Weights of a small transformer language model: normalized values.
Each number is 128 + 32 x the weight over its row's rms, rounded and kept within 0 to 255. Layers, rows and columns count from 0. Numbers have three digits each. The size before them is the row's rms in percent of the matrix's.

# up: layer 7 MLP up, 1536x512, rms 0.0477, rows 144-168, columns 256-383
# down: layer 7 MLP down (transposed), 1536x512, rms 0.0889, rows 144-167, columns 256-383
up144 093:089139124200190062187121071168112153134150127114111126109149086088141131146137104138096145138095069129098132060083176097202145142154098146101193124060138047093149126153146149083143119089135161100159137142210142129139136172145100100124143061147141162161140104132145101158151158096195117094114123162165167140136135139139157085133119121114097118127095203157119058078073119134070122122104
down144 093:161144155130184138111117112176074113167170119159088131130153133150105098136113164133126126131023152129148137157179116161156069118154098130101137103086144122042105141156086155186193110129120144128083131167109118146096092073099135116045092151115114137101046126087173135126133153137149152135129108179162117134125167141051117093122140122127095100175172129128192156181158116134115069125147
up145 099:151160107131152169139095081153108113106110117094119151088098157125174112180116089172124125093188168103073128048101100122100078107191111165139154099094065142116157113123124099112099119116144085178095157173138132099100075138144117159114123094130123124175163113111134122135075190132136149080097067130128163158111135121098109093133156097157135124129142128134092167109087130097092139152151
down145 097:045131122096148157107067079101139100163167129124116162049116128123123113083118106123164145089084148088129108151136180164138146119158135157096152105113117090154157096074108121082109107108192150084122079153119110151170153164174057044095152149151102131151093171127130119135126109158163136071119154115105088146090135098172112113097109090142190129128225101114114139111101197170148118177089
up146 108:062126130125143159135104157082116159158107138120136100130177128186162056167057172148122108107166165153146165109113151160090119089152156109168131148141142144154106159192111209133143083114125149144088144106169096141082108115113131177119167102030169146128119135141110178147168134163160111097134157169124161110101141126173105169103168135158118078123147049148189189081120062098141159116157
down146 101:129108150106130123131161103116152180123114142117154162132115107123178203131069110082136125088185191082142149143106111133152184132090093092098073171194086141163056162167104189142130131149132152140115089089163113107160176194172141143189119113142101112099093172149109117153134125183117102143168167128105095139120097106095128128133159109125143107154141094171163143091120132131164171130119
up147 107:039154140084199152130159087139067149094106119097155138111089128163130106118143107169127148124149118129121110066097155155112159125125117122127100107085068117111088156131095115082155090150118058152123142095101139079142146105132200144219127061155119104060126083128163092111148165115136134154094096104118174142152157110099042154175152156163165124106123126129101172075116127126105134105134
down147 100:172133110075071141110124125155091100130128134172191108103090167150086069146155137121156110104182121121123107082086110145119084109124120087121125100137150185101090174169050121147159082108110155145068138156181097108126186092112105120120120172155119108143171140123108119183061067092083115130188114046132155129154130231188187048085139102140107159179136087113126143126115140163154168155119
up148 108:186125133123173142111100123159129140137160151109144120120128167178140084138146183118118152150152147127127134154188113117100105165159191170113128138139101106110135186141188115134165115126169145141122170177139131109107146106129138130169095155118130122141050127165126076051154082142195172131065059120107112137175179109108168104145126131138105145070092156115131087072122135125120119171124
down148 101:108121169122107139116121166162155156125123093099085115174108157176145103088108117177122144128117181147131153101094095106097119138106154161100122087141167116150075093096082126165191156130145154142138131079120137056046142057170106134170166185130162141120168168091151149121157121171096158104123119156142141193169127101117146104142159118122114096148165136032103136043081073128167136108144
up149 105:082151118090121133069192073147119098122117111128167113115162110120131084083155131129127123129126107156088130049140156180124140144157132103119201132119122138147121171121101160139099092091142165118160065126156133124137092081111078133149126057150105159121133122200113087112160094095151151035149127104168187150134139187116149151098155137176145074146203119122157124146114204122097166076131
down149 102:115130185105140071145145052136114138091166122161112154132109134153132137058074115113138172117091137137163191100154129157090064148122165181158146135161086113084171097124155130129164135079156109145100123166172123145116151139110089121151143110137140144102115124113113187096106082108072122112167180120162140122118184068105135141154100107143110128148115093093109159094141146192152114076077
up150 102:067129114121155107117070164093096102103166125144128134125095128119137128079096151135117151112133067124150111166142135088130145130120138109117125157070097123134127108204146132111130112148121153118124126099085145179101145100114157178128171065141147121092196176137125129146167037094136126122124147137073203142121125147055089098142061091188116101131163089094132110148141086148217129150192
down150 090:088125125142136126206158085150146132191076153135151175065129161131131119111122154054076100152109131127117096052162113192112114130116156154138104112140149148169160140183114144146176124154170118118103126103055125134117182098132123076102137137157132123114174078151153154115137085126109116160121201106160157143181193168143102115088112185099165140135081149185130080107100117094101079182120
up151 110:085089152148129133093081195137159132170133061103115200073142161138186132096176132177154105089128162097140153115126130126148115134099107115110124140069138103144135154109117132146128164089140142159123140118186129145074132109113118124099121139112131058121141194112100122180158123121083169127133109093121061191058148064100182071076136169148151098100137107143111174217182084148150128194115
down151 102:143164126153190084118173103120099130116110109149097198159144135215187169151098173139141121121185178176170157115117122139111149158111139155133049087143175109098101132128144127114120107164098137172099072164146112152155087112132147100128114130096133137098066149164147122174177043153129145142138100186094119131119102075115076092101171101157119099132124080111132094127139109125124098075123
up152 106:126114108101164152134140141113096182103166078144096133107114104093094127150112211088089188149128161093140131134148098131111084124111170126134090085137148130148142151113145142137099110131175107125178074102166101131117143155160085206149093010158132084145090141169040099161091191120156134103145135101123139126143143184150216122093083131107082072139116105130116149120104125131130132156055
down152 096:128172120112126127122118102128058119141112157207146118140110116165129124123145147073153148122160094125156210129171141157144145152145164141194163117107033115160139100159182171151113105154133093068114122094117103177128114156144110218110155093166128154139096171153138118082142132164098087119118149145132116092141125099114105155134065167156114104141159089114154089149092158162109105089115
up153 095:147123110100145142087120168161154189115143155138101119162120199145094150141065212179164146143130105122118150164174163140147177164163104087103076131138117152155045137169140141196116117135103161114136185156149118101149112024136121137157074092178132155108131095133110149148108143139102180120072084132136110190079087136102090159123168115186124180130110116125096131135145135100151153144134
down153 100:119101181100109156108110170072113099081167165073095156104129151162084113132155107133192162144120150116137147072106122122150121126131099086197123175169142100130130099177089140128102116122125140174122108162161172104123120125109139114158088111092078168143141176163125110181157085190177171144150152126152166101144110145143113137142181101126133115104116143127065147182113160143049106137092
up154 107:129141116081114121129131115138146118118075090128150112100141131176091121125116081094113133154146200089104085082112086142112129158063131142070161114029157094115133097128193117081110097114116142142128131130146163101156131092128128117183142049154163093082113169153137166084121085126141127097102129180121122120114116110114142124162156168108126107081084104121111102145180111157159216078165
down154 099:137184127143180128095150093113144079118161084152127125116138172128114110102140107086149130138132136116115101116109129153098111105125115105135151099122121174146110109112136079076144104136146130121102061132151145150113110123144116130068135127046124144078120064180145063167079022137162174168123097150148105150103146159115119132160128104069130141097185126167055162176134106104121195084157
up155 094:161104104121124103145145132117135116130106128208091149142103085095136140086140113149148108166099135139093125162142097069104106125118111122136125143145176150121085091194070155122144102138145131143136092148117180174150101148150142145093102143124157117105079160082131092132184135114085102169117112200077114089147151099058137134108111093115131116146159174115082126118083106156076197134103
down155 100:132093106154156120135097116142095123133183122162113083170179115115121207158108116134133103122155171109181120135154094108165050094113158155182123200203104121162164095094121163176142120173138160160125132167165104145122150172091131093092129174139128157131057236134087147070143124107136108159175146090138133152143143097147159154210164149159079113122118170105158092153133128129127124163087
up156 101:146103155158102114196133155114160105124157152074114135139167155117138151192146138088095114102088191157064175081134108135111121105143161127152125130141096135180124119177142155082131151092105156140040109111140201083120128109106176126164116150115060105101084111163100150139162102104090166125137109127151079143069138155107131091105162165163118164122158186101127108134137125112084151141123
down156 104:172114150170172207156146105142125091080109145109138188096099157093097102096124211091111042086123081146117138099076126157111125105134083120113112192088103104077133148162140108205125081117189139101097182164113049122158118199130141134159105113140097165119121183168097146148101061190161157149114100036184093151148214108143160140106135109117159149153155142208090165141149121113144069140162
up157 086:068101094077151107120094097106129129062102135100106098118169096081174173133128128172056171134200121145137052149138102091078123146104111100122077140177094100114161105086130105139105174172120137147104143103065155121074081075159154119109123127133210087084123132090148105130165135132149161075142124121079134092149114135145154094168136172140136086088129197161128155170165120129087185116131
down157 091:151146167063131108155121102121092107134134127094145128095177128150140123119058098117126150110153168172098130114100086092065104110108137093178143099123123156105137085159089097113133111150080097153077148150078089086086105177148113088068129148151091166075116095145146120138108105100154173140090105065126074216178118125164063128125112168092149104160154207124103109146137082088071130157114
up158 113:137104073117062120128115094150170157069148138137123117161172181111147114147152162139193125142166120139098072165101109102126123126106156121160114111115125068113067187131157117156161111182149107172170151110210133086103166116122105146128086132109169173134097152117110114160133151163139111113188117135048126162162174061157099155090170123164084096104136146113145158119075105123129075142211
down158 104:110066095094147115153148116115078126135172089090165155125111181123071120155148172110113163129102147137131113143143102124090130148145149159099137138112118115115167186086100060146139121105156104127113093184121121168211133115107156175114146105165113175127139113147136105106143152154094144115147116143146106148171168171173120119121161040159109072123123131113092127151142086103149183050140
up159 097:130096128175201101086191113163142134118113134113091156130090126112132087153141093114095129118090138104143136131097181107127094133144130098119121169076143157091082164177125152143158080141172162139125066140174118125144139090181166104179117099158181120117122062136083144134100105132128110123131120074129142133126111074176112127135115173127139146114203126090138136135112111094118175050133
down159 108:153117106159149114113098122094163156103147114123075154138143107096067148123102148171083105152122197107099124065106171100146129137112152125138139152090112132115103143109103071145115135115156120129077130112145178093182132146120180219122108194130143128176232095147076100145186095097083153155146145115107131134114122138116108098137110077084086126059112127136089085109149141099141118159113
up160 109:128137094120138100127119081144135131186132088101139093117133108122130140054160136160204149090122208112192145158160161107126166143136151158157134147165125107134116126087127057083074124078157107148136116117099124174138099137141146116152111108189155147139154150064110128137170135111127153150114091104142100087065082104071095109089104168132102143087123125171131095155164079107104104220139
down160 111:108111139095113088073138115090189160138114070103084131121126125087096137106162154123197059118136129092142121115157200074092140146106136116148118111102075108132112146099186058147133132122123130123137143142122128150145098133131093142140103161119120051124086131119105104141136112074129128129124114175133121086128131156085132155141131063123169151103119199111083124167143183130096113138109
up161 106:110154152122165098142161171060138156106105144128189128079085135142144135102151096148139088141124039079086144081105119165132142128147085106078128087157177142099106140123088156104056088134141110189135168132111115173115114146179150116160155103200162068176147151144092152118186137091116121087158185093156098157131158148151161104159135139104096148099153179136039081126123100127196174192116
down161 093:124109125118109155107129114104080118145123151121095137110146112127119150143083076116163146113147103126133132185158133159126125121149117103178118183108142116050155100141180193098057101114074098123132125163160094186112155101064087058145156132220149147105140133149148165108135108115081191096166143080157133144161169113124098101134129126070136104084125143130147091129121125113088109164159
up162 089:183185060143113066116118063179147134073089117071117177133113118102101201109121140115126121150044120150178064138118184145190170138166080092158095111086119155094112063172096095119126128084148139116142147090121151148165134092090135134137149110103140138152101136172146091125128131158137139077117097155063099133210095123053140151097095103118097124135156137085150122150104122139119090125075
down162 098:125195137146133116143120119149144168106118079098192145126147119113137064092127164101096042088167151114157138137082113158097109133133113145159103113112138132123129124195105137160136159116112105139130137072134097111152146159121110097102124126096086141142068132196161139115151117195201107152108102132118133115230102101118111105099160105145153110157172169151176142104080145130068088061074
up163 100:067111081127156133138128090114110134159102097134180139033112128126172162114119158175126097107132079174210173208090178161191145149115103130158072143095145182085140145148127136192129180119142109097114149165198155134118163095165109142130203131137083160136129081158143123140172146141094138129175123191171143162136158177122098112151107096135078147123103115143188098117101142147113122120136
down163 098:182135160124143145035122102151145166126145117142205189131118118114167040153101122128171184115116149162105139117114111166101111107160179113061109137174130150145097096112098137159133106088164108117133108113122145157131109115137111132148130105102127169081113133120142129133114166077153108149139095122129133153101124182156098139127134115158126169135220126092153165111109076138146080196175
up164 110:147129105112140152178135157123135143149147158082152140140127103115064199156074127121122161106146157112122159051073118140149138168093134119159098151230132159104094129184100167114160103162073098114061125215138107153137087108180149145188144154152083119112055079193125139154186136148146104124184104123147115124164138120155065089119164170152139112157129071143136105167103116086131122136204
down164 104:094165130152203147133146125075106091156151137098158093098132134116147128152110139110135093163119160099153119159131072104113084107070118127062117116125117118104104148094112104145149107169123110119129135094174153114113109133162171120151124193115054171101155118129129128152184114098224165094086186135194129114084154112130084127149095154144102107184181154108104061110127168139133135121093
up165 076:150146134129127112150128116106080148143088139148138122126048144117204177147112074146094171106111103176158176160121068109146072179142076117147123074134108112131079121116123095066088096162108158102102071103095122078123118099160100110152122133171110148128126139059121151098128132067148097124161132141147158148131133100102116045115095109137134110124094073136140152094114072157064213084147
down165 101:126152084108153149083155121133155093065145146159109152112113122107095177078079113121066112099096084170096152133155088125097114129144125104182135132088147101062096095178142107071197145123097130109114141133124184089100065158153088020083132119131120131133033116089152199141122142099131173114125157201152137079166130122189145158140124083118109154114164110157124145155155054144094130070117
up166 095:232115102156114080163178067144159119101131182115114127158117078141151147152167149196089136148097132105121071166103145120146119130103114121127107096192088131107088146091158109175088092099132160103084123077159106134069100139118159114138176081074166097165125135116124121157068164110140110082150081148148188145207120133097138136178134174122127148121219178145123118142153104118031133075138
down166 103:112166149091146145082135105107171059144078157168126162123063104115105184117164124122172125103133100091094130094116126127132158115119097089197154098101160105106107149137112119146178130110173131138148184120140121167133141144079113106103044112166101160157135098200143098151105042134071153167165103099147136161158084073045098104130141116186133105181154148105153150163097078105155109095182
up167 098:057091160106156139128138158141114084113095112089078159101149140131121160158055145121142079091117072115176155111188060183191169148117161157103137096069147122115165144080137135169120147177085121112119111082168170157162109144146159087092114083123150074175138145147094128104188092088205091138092108130163118123095134143190113187179133103118126151112187125129136137130170111114204142171138
down167 098:165055162169138121132085150128178138118159107080187095133183111120102169127154131110099116144171207091127164154077069210142166143106153128124133094115098152153113108150162081115142128102141118147158149064094140088145190118179083119092098153138104122118111136190100126196170075187166102162162160188119127114156142103088158132135163093107143144134163106156213140079123108118125129079088
up168 077:146100116113143075090150106088181134085108154140115125144177120081149154156120099104132111159108055147157096199159137118120132128102182133118150120093125142129143141177101139102146164123116096156146152119127160105143108114130089150135096160145149157124150173173116116147108080095104110104111118152127122124139115082155105111127147136158135179089125158175149064132121129140131104117099